Weights of a small GPT-style language model, trained from scratch on English Wikipedia.
Size: 10 layers, width 160.
Architecture: RMSNorm before each block, no biases in attention or MLP, untied embeddings, normalized queries and keys.
Each number is 128 + 24 x the weight over the matrix's rms, rounded and kept within 0 to 255. Layers, rows and columns count from 0. Numbers have three digits each.

# gate: layer 7 MLP gate, 320x160, rms 0.069, rows 224-252, columns 0-159
# up: layer 7 MLP up, 320x160, rms 0.0688, rows 224-251, columns 0-159
# down: layer 7 MLP down (transposed), 320x160, rms 0.0689, rows 224-251, columns 0-159
gate224:130131154136094096068146072123144146156128137143133112096132098154136125151115179104128112136159108127157116119158120130109128103106161149155120114094156165127125113104125118124108152137134120161119132116135127144139120138177114114134115137176121127125107135107161129103120101164120134111081128113124165114133132105156120083155117143148145134123110096102145098144148157114155152112138153108133113092131126154113161174185186144113096067080144128142135079108095138102131147138111115
up224:113157125086103127125130115116160108102088120144123130139120113137133141104158139137117156095117107118170110107161101138102076159062142099091141122123108132088171179130125127123132197129116119122096125106085105117142107144082117134135115135123147155153148146074108107163176123129090137141140112109153131121132135150101134093118123143125131135147119113117150094088128144102114121090159155164121117166125122146090137102120147133100096100085151157104156127113149124144151151135138117
down224:125147138138079136122123110141095113110137123130153104131136106110116131137131119146185092163117135115125145137122108133110109124119149180134099134152128121111140133121130081172096112113192150115132121112142167120127110184090148157110105149135124155126131114142165113140152123084145152144132101105130117117144134135131095153064124107093116113077099140166125112133132152130108137135086113139117133117137101128153077084119160170169107137143130108121115121140109115109133117108136149
gate225:170102147115110076120106103113138134140149135092123136137139165104100106116100071136115160125142089143141149143148148128142108143141077128142121153134169130109125144111132077088116137136138146126106100148130137103108129118129106131148162155108134103125203139120108116118189123110094131095161160119132111092177135169171123163125138115137142133071198142143138146112209155092117118123108149123121121091152147139153123076160101104119171122139106122105133056104097133116124131148134157
up225:111080147167107117140126139125111087145097169096162079122132109122168153144134125142116137170132151097131090097177147160158179090115144154128129129128111152133147151082159151117149126151124153090130126112160122130097128151151137146098167142151160110130143150098092126125160121151134144095098103138135095119124169128174106159123098170106122149101129089091145136160106118140179166151119082137147121078137092163107150128138085139114143091104125142125156084132140124119105172135109171
down225:137121127102155094113149123154142170159180161146098144134162126108122172126129106135126121126120084155118143128106081162155148120115107129171130126084089144112145179114142117111135175094129097198090151161135116169189159147156124125118074129121121140142128149159109128128159125098155072102080102159095113180115136166167134156159141093117087144150125137111126107128128136100135124095127151117179081159165109120143194112100138122136135142103120116138087116138105144110143094107138171
gate226:119168132142117162179118155132149126116085167112141087150130130113134096143117143117146099131133156158125200098132148152105107134146173163148150128150134160141104103090136111100069119121126127118167122093144165115136132130098146150100098109122110158157118139123096148143149108140111164162111094086149168133127127140111114119145111139125120158174151108105068160162131127127127124132153144108092136134100103121143122091100125139110119155116133148097136121102101118165085069163121103
up226:130085149122181126135145152094155094113122147139150122095123139141173153154128119099133137100133110138143058168092118123112126098106111125135095111085122120140090101184133129115098143106119106138128136162155116113088102126124130174121128095132123125142119158144126141119143155167081168135138133090108104185130127141160154132123097112159084162127125144147154130141085133134107134106164130087111137110166156087143136122142095136101128179114088127119107135153104078119147099073145140
down226:131116120133104081119092153133115151129116162159114081161116109127169129163152150132125158176150104133124077166186099075120130119098139130141154088130148109152106128139124146113130109113128114110138147090148141121135142105121137106117119165145114096105120144150144102143163170139133113112150118083136105132125084136134104144096110171138112146154114150128132139136086120140087162112130128150127121136136120121173144148149092116155129084131097141100174105124111102150130084107130111
gate227:114156085110150139124144118143076156124145151122096161155164107160127159087118149106087082137113143124132111143124102108078132165189094140111141139153103075107116122121142135151146126146170111142118155152146130102112130107161176121134125128090114154075080109091118124120126109131151103106124099121114110123140123099174147167129137124088111112146112127122141071122115153128129125111135124111133171094154151167134104118127105203101152103123121130121149098195137105080135086114129140
up227:140090150120188149146131141106105139132133136191106142114137149105101122088123100101154110107154151139108151095159172141082136086106117159155096132121124185152115114105136158109104151096131132078150148118147103157150096148157161155123167118114162116126116101131137149102146174151140153087137158133128141124109133123129134064129130103114138095125068159125101173110139111105124139107127127132146125135106087132108087123122103108147088123125108075143087157093128119153126127162156116
down227:130125093121110133104100120104126120096122109155126146121157118141136093102136072083119134150099154149146156107167121112121113156139141134119089133125142117137142158104126160121104116118171161138150107118114138112130138164130076104113156140137142129101146155160090159112124156122114135146117132149140078118138133131189108098086145101137138134138144128128137142114156149122131128116086137151150126159102138116118086132111129176180128108079131122158164125111127101157170170127143110
gate228:099142159150112133132162139146111119135149139116139089139093130165178150123109179124075078136115074165128096110126117153115124160090124115125134134096100134096133124110133140081120118164180135134159109093145128121126148131122108145131167136135134082140110099095112107172105134125108110130135121116105118145147131098166096158119121124145141094092143135141131106184144196167145125174105186105104155140123126134097111138111136110185124130104141164161102124126147141128127137116123152
up228:133098148146162107108155129090126155093110141117169102181145102161131130096119163110102088111142110155136105142114137126082086115111127141138120125150117153187116149100134144124152130167083141148098131156144141150130155138083104154159153144120138155119130101087133099164107166136119109127129146147158128118146159117132121136112125161126130166115152114099133070160099162127156129092116119139120142093084106140155118121105173110185120120121155098066146123132149136165122160111141160
down228:126126154156104127163134084119140151143178109142130119144112104144145140137141109132108077120097105138133092134126143107096114142150119112158099147151107150204124110121127114121178139122124107104149111095144156127100105131100093169148183132134124127107151138129150097148128139141114147130115129144118127117122101125152064106200112122137155140090129175111156160135155137157130156181080136145113128127104187155124117159120133128147126124118133150129125099135124137111133159109116163
gate229:109124132146105140159118160148098177134118131077156115135149102090110121117156119104112100122140116141131126118147126151141100157071110144099147112132111160116135174119132130144169114109148151129126122129152123093147150116127121129160144181109113116107153125151156134127099102147102140130083116110072167100174158113137122134161157192120074162119081174122148109134120100162111105150076148124120131148121124108169172094099098127123123087113173129096130120107124110129154118153147147
up229:133138158120139155125148126126139143105193145060126142165089109127119142162139162154128099105124145126126101105142140134145061129112090124107126147148124140144122115123151107121127123134158136148145105094116132103133150147135107151109124106130088118118133153169142109165071132111111120102088092103106132090152119167123168134147110148083087119115107116155138146186139088106102121115170123118111160154150136123153181143121086145119150118127139154116151121151131109169147121169121101
down229:117175209148122157121152126117154106130112118123141111136085107118110108124118142150105119125093161163149100112131144115149090128087125123136100128132113184085125123127119091096145119153124112132141137142089167117088138167121103134126097121162142140151118164157123121127107147131131139154070108116115142110169102118096148129162129110149107127136126094143099139143099134106181115117179116175117086142165129100115079165116120100108115159103158149110122169160116138086137173121140115
gate230:128111143148121103157098132113120129148093128156082096143145107094143091153127167082135143131172116144126116123191123088109133150116120121154117108112170126081092203146113104109097129160136077125125155118151112125119115137116072143145124118137104157090138122088142101136143124134099161118090125124138132179132138135154105170075100076164169135149161121124134141098109121097117131114175146128102203122089156168093120107111137123118126109153150103154098160115142098138149090119158134
up230:104143106143133152165145090139190124141132136116110101154140162098138111099108114151139093113143121128098143132129129137164102123163098096133104084135076093140139129141164171133147162127100171087161073122090126119113128159166096129152130122157132122143119127151108145094126140150146137152125151129076141123080130116156142139130118117119207099109128124125156122133200099151137109118168146126095089106087100117096160138102127079136160151143140113145141080113107137121098139114135187
down230:162141107146109116119135128176160131156119116158118141102113136128115145117162116120115139097134135099174165136098122149106129138142108104135111142116154131161123135127112158142122121122141141116101170103129087125134109146137170150170136098185138119116085100142094182122108153128102130082122095157154118123142103096161154143114108105171103111159126175136127108151128120097113206136135137122159089150096109129151148130141138153112116112145160135116121107153138114102131149128164132
gate231:116189103112134082127137125102106146144128125154119136159124122109178159097110112132154126161116112143104081084100164095152131162110140114112127127110139114141153096151104107151166068104131140099157108152156125114134143119153139120139104125107133084177157126123091154155108119110145097139131108135158124093129128158106081141122115132119098122116176101115119103103160150145143155101132135127139140126115172154157142114119129120116118122122117132089123132137156126134149163133122108
up231:133112150165108149137121119149140084122148118141116127101141152157156138092162163132123097143118139124108177140106108128149105095089142182088133144122129157105098119114082160127160096145146152123157125090156131132162173095104138147092123141099134151101140150150148114121149142113138160119148100115113086111141162109106108117119142119100147142139090155139141134170160114135192099149117165154136102113136093143061146117160108140117113123111113114166131122106112105114127133158148150
down231:121129155131141137140092161122124145121102136141101113093140094119130144105132122135111130098159162142159126129180094146117139119149105109135157137102133138138157108134116096150120138161117104140096109111117114148091124075140137141200108123154105104154136146124073113177135119103138146157120151137130140165112133145112124129124173157123144151107175115102125153112135112115138106120139113096153170159116125110151105171105113089155093103119118123116178102165103125176142153116163133
gate232:092158104147094088140093163139111143119130164132139140152087101118097129125137113095151149122151157156155115094106188118155123122167147103137111169108138153146114123143144108156115128107115138138154132112079129154106154130144141103176156126141160112118120148113126129134137083152094166173100147126179148099127136139098146110114125140121133122157159122082094185097102094103081134132165105119119102121141139130128141147115119116103146066097112093089114121099114148129105141098117104
up232:144155144135149102121170059140131139145177102131117129132116093131146104134147146143086134101096120092097111118106128150099115130118125188128118125113128114123135136103118105149128120170125110132120104130142135123163118124131154124125132156095102104085148109172127157125177134113130148111142115125127120149129111176140138130160114135131177107150123156162122124104154176137174143153143103117097164144114115079161106121154129108140100094150111083113125118122143124110122111146174123
down232:126145105132153147099174133148127120107163138104166138096128149172125132126130116140146128129148116139133142123128158142169172125151140126160101127112123103112166104132134149127137167094118104124150127083159119155119140144118105142111110163173149116137121098170138095165128105130113138137086130113071134118145131160126115122100121142114127159084142153159115112122137141154139113170141072095158142101071100128113127129122116071120152176134104132135106133137153106120114131148130138
gate233:148155148148148147148089147127131159111131132104116134134187101138072118067089102130113136116085120134126126130187123114139123155168129140129152130119114124105161115145141078125090108136106090182127127116140119129132115141115161145122118147125142142091127107170154107127120114154134173155137120088086147135162094105147175138089182101106171117124111117160109213159123143135138083105140129110145157119154128130101132120109150116115135111105142143095095150143126151142116117105155133
up233:140136112145119110145095098146156158167163166119074155097152136128151094113175132094130203120133123122137091085092102141131086164090139113137108160105131100111114168113133127101111110120159119118148163158160134130158166126131135120118106112124153126144117160117086188131118159107138083092138121168172158102096124130142167129108140137091108145130119080136091151100146142147102113170095091133099143140146077116139099203177106129144160139146103130167144164100131141147137146127134127
down233:119115141116175115092143179173125133130141104110130154127130173122110114131103111118120121155161119164149161115126142130135120134086130148200134119144156179097141187160170112153118163153117175109141094138094122165120141136114121113099131148108137121164126141116133144138187137139143146100152068108153107115112159111156110129121121110146107105118123137112123074127141211123111132138125128150095132159128124112096119139089103121093172152156115124129120134103136103114106130187137117
gate234:126126163136122167146133159143119160161133132145111137100159105139115108153103120108131143087094178112147123139131115150197133134114126098140120157127114112142184142110144149088133110153175137132105128103128169124120143140072122168124157122130133105134139088111114101137161135127140168155098159137133115101151114134125133110136106138151156123147115135094123140142084118133125070180120110070141153145144139101122132111105133141150111126147109110139110100115123145178189161150184166
up234:130109120160139151177156089137111118181144097114151114141127174176164149086115146181144120084102149136073141111098137096138091107103125142176142115114135135122116093132153115147094140143094167100146115151101125124125113139136106088131109150138145084088076165130146170105136107121195107118131141091113109153100092118111131135142126123107121146077139120176129095140158145129111133160137140141125111118090122076156138129171116128126129127113131121122153116126122128148139134131121147
down234:109133081128146101134119071136107125121109097157157148152122123177122109153133136180101102076152153130138132127088141098117120122138130123124161099113109138116144111149138097163129099088109081157171162139138119180121140137183152120116110144133179105113118144153126134102125133114147148119148104131134112136130109096156111119086136099077086129124098091158120154119110133130099130137126094125103110108162063203135173096121171145145140134138138102146130149145135141109083107147100148
gate235:121109123112146115098124119127166172117119097121151117162129140159126159096145135135150135068152096108132093140144103156125121186120153126100096155151137108098102143136120140158103123128153142165113122119143121119125111095118142131123116150105149157155123087143127144166122135138124149120127115136154126099129128135106140130150106126115119130115139101128110122109120106111123110115133145117111128089120163130158111125148147097124155113151132152127131119117119096091123119131145131
up235:161124155114117140151107158108136138107119083110157102080111136129123144126105177166113146118145125136166125122152125112136128118111158162130123120137126131142109122137122109100136167098123151119138100124156144154109147105101101101100094072150095141124082150075123132108136136122136148129155144151124161130081122117106126149121094145163146128100161112115153100143116107157154151162143168181112093114095128129110124135150096115141153167144170140178171167152136130117106108128123133
down235:118125111135093099103193154120138141139150138125141134104162114133111104118115127109116124123123106133119144109127110141141135102138119167086109134095141093150154160135148143127128091135089122139128148110129130133189123152144117132129144115094176139134148145134140128149107115102164113109074129107146085156131116108159103105115104153133096121156099157141122119098132103118138124094130115148140201135095115115096131133102160161141120107097122116143064134103078098133104129147135120
gate236:099118150104109103143119100089119165122103105127139158112133089146109151158070142125134142124100131102054110123145150116176092121102125098143172139121121091120102157116167110115098116142097120127155145144127116129093146141116137146138145132123120132121119099141119150144132120115096093169126174114148121158153127097122102161127140144159157138106076153145108098168157146122110145124161113159156139156131133119144100130091122117129119165115165142142168089132146102138095131155123117
up236:122125149138159094122087110103119137127129141124140115149132117120145087092105122076142149095131128112123093147115115116144155143096177164149111165145123127114124174159112097114117098128130105126165158129149121140114122096142143125112093085146139159134150112117127113110108134140116135103144119124109124154156119115133131113065167119141100149143096091102150114089135125093127123103141157113137130083155125133107113143120099107148115128120151174154161165141106113112127091104102150
down236:084122138121133112155157157148110078137097070131129146101161157148118113137155103164154105129141150117106121122106131131127166137127120076147136135116135098114120133177119166109106131162133123112123154123142119125132111141185130120135131109132091136142107112076159142121098131128074144123145088130149094130163106114130159127146158103149126125074122138146127135109133107124130148142129152112174126140154145191117160152094145134136119139160109135097122108138098125115129117156137153
gate237:121096145183081120086116122110120165111135118140117137145148106125130157130131179067109135148135121117116109146117099134143124133081135140132097092163104115130154106087183152108113134144102109130145113108145133116178113133147151164167111144123139141137100121142111113095182159176122151149130116103080167120181086126110108139098134148114163119147151078117098153183129115105147173125080079141124115162103111113121113093127134100139144166121137108154130128102147111106125136117130133
up237:136099115154077110134127136081143100130129090136151159157203105114109143107110142122170119111154160104128176134108126102075123118127097181123099137134129127118086145165147143157131165107130130119090107135150140143128141127161157144150124128180111134106101180118125112134153130129163151150133109131137079130129141144117168112126131130103161127082179105166120128126162111105132148109106138145137079169132125137113104142154103122119176100148132101154172111119072118084137153150120130
down237:124120101089147102155133096120140114131151152091128138163130115165144160163130141128143172173082146126142117094128135164135155127166094084141133097140159136139127106139154105086141162111129167146123094165138116136129144148154117153101111160113112135110136113136119085095072123144149144112147140163149110152127123105107111119114163129094144128064134147096168163109122140139105188129129129119111128097122147138099107136156139186121094124120147118111059143153099113116168141124131100
gate238:125173111133108168123095114122108103157100161135118090106129116110146156127135142139176102126141153126101121137149114155162119153101112132095167111162091145151137130172085101148118138145108119125104129132142105073150143095114122159131139132115120121172116149134142183105102121109131136159122152110105160099151137081083112135117132115126160126136095114142176115104108128133072127127169126143133163117101120120110126164121112120113134131126156116096116161128127120108114079181109131
up238:117122132132088129128169132141129132122089118138149116152130130146142128149117108138136086132143107110153109110138140142115132106148100099160149128150179105134088142142139143120105090138147130185138098135091144102116115169106186147086144155106089153110119115139136152143072155132137111113145150127178142159160128106119132107128107141132138135123173136096148052110137153136128116126131124157095176124090101103138122156141113145159137137112132129137132152146118172069180115158133108
down238:124181101123080116177094178112110140149114144113151145153124133065111112131137118132124124133115072120113110120121129126108109093116136118159122135128105082092105164095165132127113126090149105092142133073096134151123134129153123110113168158149147116135142144116130085116157140100142116142127156159125117143150117143119148161122086151111132155122110132152147143137159134169100101139066136114080140152131103124128103109109138098131124132103113129142119126090143162137130148140125121
gate239:085114134078136148135096095122126102144117104118141116128112130126126136106109109122143113118117181125123143079113134154085132104125157103142114097134124097093114140151144090145112109113138131085143085093143091132168109116127134176122127119112156127117149131149138129097115127110112162194152128096133165117109083121096115127146185153109134132123178113128104130102116136109095118129098139110171110076136157119106116127140146104150119112122102154138123144142155170108122124150136111
up239:102166122136119121138107106106143086079134126149127118088105120083136165118156131125114120155104109090126099114113163153154150153107135175099126138123105099070145090155154126111144141111134130144156154162156114077130162128107166121116166103108110121115117133163132110143136135099103074150120142110135120097139094124135154122144126155116110138132090114136169135110111141111124151103159116174144102136110105128135090131121121100125119132133112090121171124104097139126158141127131086
down239:105130150112183097118123118135140141129143095117147090138129085134125064129136102130149089110200092124164133128092134102089118168138125117107124145075137139170168143124157115133143132112124118140131152145109094158167137136142127163135107143146124113136139132083124121131169139140171166077141097151108081154118167141122112116151094110131105119120118133079123111151150137144119162144143120139138120135108118156093132084113103116131093147121104160162146136121116105147106151105137102
gate240:122111117143113148093146116151143097143124134114156135168092109153099170121147125124105103119100122130127135129099147113114159115136183160122132128138155133152138142136102118089137094145148089100126127103146123146154104130143122116137097159163102135093087123138150153073109097109152157108154091103117162116136115120078143133123160117124149141126113151111142141125177106118150110124115163134134147154107093067162117090120131138131102155145130098140077101091132138121113151128138145
up240:093123103128180170119123145116090127145095108082121140114130095143139108085135111112128127155112104116113137129159215111148113092161149151127126157112130117099115081130124127129170130108107141147133124118120124123105149168139102109107123116127135113166127128142107109132133099136159094119124184130148160113144164100148157115148083128130110119118109173106081144131165107099164085147129121126112133098119129123119146097142124116131116106158123146089124128139134114112091094139123133
down240:130148119121166152102130140119140129160156117098108134119072113103123097113138085150157095068103133144110112147148092127118124133134128166131134142133173116122120125133140112117130098117157105104092119109165163112150130125129113117133109166159114126138140136120114148111132088123138112128115137128128177171101121100120160194126119133109157104103146115149122101099122089186173116126150101118117130169120129133136183149135113145109151124104134128167122099131099164078140134141150083
gate241:087174113117131133144145145133090102150143149133115133122130129109143178132113147156120106112113117114096142090143114163109120116123140137087134151167122142174149178131088110115162107110137183093139129107156163101142155091092088148133095118099090109141150117090135134142122126113150117106133117174115130105096146111153152117138128121108128156159130123128139151139166098102130123148152122151147163106112170159133135088168139107112131130117142131135094122118144155167132119136100126
up241:148045154137138094092092127135155135096147131118153142153132165125128122102128117095134120111133123132114094125134144104140120142118132109134140131122150132155117126147155147096115181148099113122133174116123143106161082148096101131140144092111193106128142128137097152147133101136111108139111113141112073177121116151119092099167108162128145113120102129164120088140135164120114091120092126102069179160122129134110121141089119176146099143109113098103159123077133140140190118124118134
down241:188124117127111098147047116131157164088168138111148126161109103120124126139128099126133149148149119142157137149162139062133127093119141124148100108135098144140140095124135168134120135100141126111121152121104129117127119123144095103161131115118119110142153122095129165124107163126126120148093110128123126132156121109144150130165146170135118151099097130118104063175099123121094141164101149133098116130109100105159159119116102177167148133114113107107165097147138089086130119116133148
gate242:072186132134104123104106102131144154132072121106177131127123143126102121112100106119115092169129097121119095117101117169153126144098124102146119130119122116143125123125085110148095134176105143144128117109104100150107151134109150102097131129133147076178141116183101117100142098130096143091119097127126107104110126144115145109082173125152156145128123136152112145133136124098121125108148125099116103141128101113112183144110142142127131139110124158145149127134137154185142141166150099
up242:090111135146086155070137185102129129115116121084137096154126153146090090149112111124146119154129135116139087162161097122150095133115148135103148096152084117135099175067114116143154141146102140154073179164111121117115164091127163166116128112117164115156155133112117143139133147086088178114129126157132144133150179161117130147123113087121155156122114124114128128151095121110135106103112116113128144106116120129150101109136139171136161116136143138130142162136130122112179171130136099
down242:118159119111136163151103162132113150111103147140131150127140102108106125127111168115124161103153136146125119131148143152130156146124111092103122125126115120147137091113146161127157155126113154135139076090099144100141120118160094160138134119124095158122183128136167142116085158175113109137147156119128172106096091152112147148184137128132093143127116150112108161101106110177119145134180091175146103122117128150158149166137113114102166113111122113127117116082095151123093131104114135
gate243:128087185094163159110102123136133092079114116098130089135120128156156141122163153134120099111114122119118145133161114107166115120166142131157122136108104168142165120100132098099091126143152134136161141087142119108102109146112134132145086126089141138114102161151151104146120129100156150150161165103119122108177125100093088150134122082113162125109171123111126155138124096159164121134161140100136121125135125149113104116136138143123111154093104129141153087118155195111111125123152137
up243:130116157111145117079094139144139179157170130163112156095149127090143135129118127108117117145176090125125135150123126137132133114114132124090088090139137144168160138130166146105081140133162123144123110082166086128127119139163140110114162134126160148117160155153143125109146149167166087125167119145101155153135123150142141147129163140131136139134093126112131123117094156111143150123104108091118147104140112132142121085131123136116188102196136070158144136086134162117142108115123123
down243:101125118102113125183121158165118151090099108121163109160142157107137136112125117195127137096123154136133116154150145136121141084152139138116148159140171091130096147113129142114140124122117076106121155146119165127087106147137133118154115128111119132150151127121108119107154104106118131157130166098109096158109161106085143120120112156104103110100101144108132126139134111140135124146107132141125117132171140129137188136155162143105087146129192158139124119104151104081145151149122140
gate244:127115162155098075118114118124134131109166110121093150116140122141167133088165164148091127162110147119157158096090148138152122136113144132115152158105124130125114136134122123140134142129147135130143129132202126177106112094143168115107153093146169119115155126100114128184132138129108134085132108147174115130127101141130125108161136146101118110101163103127115133135151127133183165146108191121145153136128140108138116114114109126120140125137102119143097120109177142121142128120168143
up244:116160140109138068124119174142107092169147138124121135148137117146134121120122113170121137133128178126128090118093136104141151149114153138129144134128137164152105116087130152116139144136145129138139130169116092169119108176136080123114135144135122148144147127116092136132087117137076107108088088157144083125152118121119137075153123094112104124143117110137159160117099123103162163073126113118163116118121138144117141146118119083118123124084129110107123134138161144124149137153128147
down244:128106143129140122136120104053125130126137121095118107096131113088131141153130128140094130090088125140154172125110150128153114162164095166157141155117103128125131119154118158154126096124120132141115163089141091137137111122144118135116160162134112144145110128130120115119139165134130102181159144093122145160126156158150158182145154124124140140117142119162110122102130093150136139115134139138099136109146116109102102132130138140180145135080120119078097117127114119122114105140118077
gate245:101119105131128114126080135106100140090123145148104175101144141155127097114107130146118135060069125137066082137106131117120148117133115107098150138139111128121169094081154121156086134090109114088107161127082122114120149133084147083158158141096134147121132102137103141110169101138173106120123090139109150117103123112108155116113086158164113158127102054097145116118140153110129116121144117140093118116131154137085146162141141125151158107113126089085117121111126145151132108110141127
up245:124119141158153161121116115148129117163163153111125084138161156141121117139133155120105135127194134123127140125114144095104179082150102121134181122152154154165134157153137134112096151083113167118148164097099139119071141106179098140114154155139120117149109105098147088104097139105138077192109126095150146137123155121124088120132110076134177110123138164161116117166146122133159115118128113142138119175098184158125164091166134102134152127130126144137125116133093132113163124138100113
down245:094158121141142127116092123126094151122165086107176125059153138049130072152141135119137125102155126148081140112152155128105114094128135144150143117127119150114190097141122157129130125102093138153108162115117126156146111139150170140157139109121117125125115091092131115132080146198116129080131136143137100114135139113119134123157152087093163160126162135127107125135112128134069120137136134163156152173146103143096138122166130126138118170143095115126122096124079121119129121122118178
gate246:134103092142128102135106130136114138143112127133050116120157141107140125151122129184109094144115147164122102138129113080106137082172132152162168146119122126142134125117087092170158118094134109106139105118098131140158098140110097131082133180144131088131141116103159117101169116089126120142085087150122111179123154175172099136089156139151140154129103105130112157159144128182153107164122138129078160126087111146112103124116122161149140131145127115136115091115136098142097118134121111
up246:123120088140136067119115150154136103176161151163103113113136080097090092150120121149154111120155114187135111110134121115153148123114152134119137138090130158122131117121127142111140104130145124131115075109178162111137123137090082132109120104119113096118133155139132166085096154104088127173164115151126083172142157168119114106064154132105088143104105134093094151134105127121115138162133111109098135087165143132094129077138186151132143124148100115149127116072163115165103124147103160
down246:119134125161120154153210123136117128097176178095107152101132111157110147141151188142112130099078116135099112108130148077145108144128139156101129129175132126096137082130175110112139123153118124137135093129114109137131117147130162087131093128104137115105111107149102137128127151137071106100105183119168102141145141120165126146137109106163125098151104102153134125099143128143127153132108140149084139133108143098137081113080122136122155126114140153133148145090141179122168137182149110
gate247:174157123158123115152136135134115153077118110061113138167103150105080141104159087129149131151090126151148131131137176124115148160156175121128132108129168138096135176146102091137143104110105140113159141108117131162128104148145113131135129123141168120130105132116141096126130135149117142162135165087110159114094135086149078153118122090112123150121186113132155157118160121151126136159108122161085117151107110103158103133122108123091126126170118128143124132130108141127184114118177099
up247:138158066154192124129174164154126097101093127124141127147122086136110141140139125120138110124094151104139107116110149102117108083186130130144126105115132115134126130143106070116131104129073126188146144122146133149126100128123114168124152117131162147128117129127127103128126171162162137184122170124096106175174118124123099113093123169174146104107138126108168159127115144139167152115109143094111167116109141109141091141134103128109132168100137097118096163126132160104137132129107141
down247:115100141104098144088175109147145102166171130121137161092130134106164160102170129143088127107148102117156094106116126137135179177082107169101131141120133131107134141129121091134145130135112148102132128102128125128165113101147133133098110131119073112107094118140129146121164117113105112103128150112124152127129117137141112086148139149127122157168079088122170168112126112121144103155155160132146151156141136097146137104147115113116143125125119141163160122135095126163145121149159085
gate248:117094170155126142126128139121136133095141119076142126121143085132148132116114180165153150172107164127093128122129133122159126089133116092135090114154153139168143129159142102106128182141086134144142136141154102123124144101124125089177115155145127139122135166146171104101105115149160107137184081126138141141089135127168087133142136122074127163115111095162133111133122131118107150122124165135143128122111159139151110099135108116106110089127107102120146121106138088076122117107124146
up248:133121117084124107115188166172127118131132158152109079125112083129140100165127103105102147114171142129116080125124102136107134142112132118128114152169110129137173094150149130098124087158134098092132148116135147087107101129178100138107138151160141105096153130132111159119126166122143136140117119105095143114118129119146137082148114105153134127117122146166166136096113100111106155120088161110168157127115124096137098130127143130117098108165123118110134107108097144055147141185134101
down248:066097146165130126114133116131157113121099093171070152144138142128102133118118127160158130129080119127114117095146135132169130137129144110111128105153150120131123133179111100151173158092122195123137138129145124140111120136133135155129149112143118115117085096132114116120119133124131144126147093154165088145081129133149177108080137149104153101113117133117113102116083160148134160163130130114129133093186123148106139121135141191140139106148113150085136137159124143132140173140150143
gate249:142119094145152098113126125141150120105135168069140127162096131124157110157113127136137169120084136089137182099123117135150101136129100106130173151083138133124114120146127100077123172108104108129135148119121155106118118113107113115136130130141134161117142116114127137096167100128075110133169137122147147189115148145098119099126164135112101107097110145144167130123136108129138162107151147089108170107117113106168105173099116128147129154149111114129111111096136164138109126107089177
up249:153162173171134152115139112129148131102140105131174114092117107087106110107122149161085166135137143094155106116115148156171160113128126133124117157123129127160196146122117124103127174151122128137159101156112120101165146104136150131114181155142115153127154088134103139144143090114120122144089146092089129106132128120151120145129097099136125129148127141113159147161081144108140132132148086133108112128097140104147141161136167103127128093110113154120093119146094128114152118124129166
down249:142118131158117110143066137119097142099130091194120140144143141042130109112106142104120143184126137124116167111142152145136136137180135139138158163124149133135117152129120135133129108130141153116133118122117141157113152142130135104132116117110126096139165181158127145121156178164167103134129148126150114156148123091113115152136119142129117132135123125110120128117123178149104140118119154154138129172159154136130101106082112150158132142149139159134115148119163123154103121168123129
gate250:143147136152135125087125110115100135091132153126117104135144100111123112096159129114120115157132098164162069107105118132134117100117128108129131166111141111104102123091127136105140101115096141175099152124129167154190087107158129122114076190128128148113101103136111167143114113119117166121153113149129145135131134142154155126133111100104100144138144123155134128121148115139143132152116122150136146154145122135125091091157085110103138124128126109108130119115152149159159131059114110
up250:123159129121107154104135140144124111130136131111162130104102111115101108078161146118095133138116124153135136139133106085123081165124182170128141137107103140153114111113146105091080117096133056103131150138085080177170120131097097135084106172129121155157154124156072089166133110099130133152141128136134122179090155135143166106105099128136124167146128115109142147111101151135115119145131128182117139135080139123135077102140128135122101101101132117130131151125159104169138172086129151
down250:119138115144159142131072135118133113150145127138113140178158096157107123135143142158126140166165135148120120111146165153124110094105141098110107142095135088129155134141105113131119138138122094124146109159105134122160098119151148157104124096097133133152166157106159122094128138133100134155141134107109158138116077165119085116162137124111173076100078139100133161117100096128118100122166092140105118165130153140111133102143088083136110119113129099102140164123086136126134157129146128
gate251:150108118130095129109125122113166120150092145147190137174101095135068126123088142103157127127128104132108095137142086181133103141137104142138146129099125095124121145096117139109171082125093161123110104152152162095164173147103124127130124153133113131122125133163101121094129143121131123132169086158138102107143155093112089160149105135122167135161167144141121159145114168112130114113143157129138154146130111131110123125070110165114134091132106161145113121134118107112114077098103116
up251:071128163182146142135137132122142088129065102096142151109132110132117130132159097111135142138104164148137105121103159141130105136091159114079142168127086134183169134134111103129172115096100121112136119152129143151132170111088165115136081132087156112145136125134186113171134143111163115112125127091144152150159137110141148116096111106105118105100111109115143112128131141138109121114119161127144111128105132108105101137109106101157124139154173164122100131112112159132138116136092108
down251:125135159126122133114086138119125114115124103117071128099127139088115090138150158116119107116137132147135165170162103138132122143107130114094105113125120113129086145157140144121137127108110102125129125111108139125107117136118136105122124106112132155139164076115143148169157183136130156148157107099124114116134138163148161121151107158139125086122168135167136179151109110062118144145156146138168104159156156062104165109107065101178151121129129135095149128108168153133159156156139123
gate252:126127135147174144109103127121123125110108183111136118188120139143164116137130148109124109117127083118128101092101142093146108106140117179150169120162151145132111145134142148148131107100121108148149131164125133094107125130162163094108172085064115117141114176115130153118170096119131164134132137164117130189098149120099152107116142126123109114145130131091189143183116162158153094138156122146111173097110146134101116198158113134127140138140138107093165137112139126168147100081157146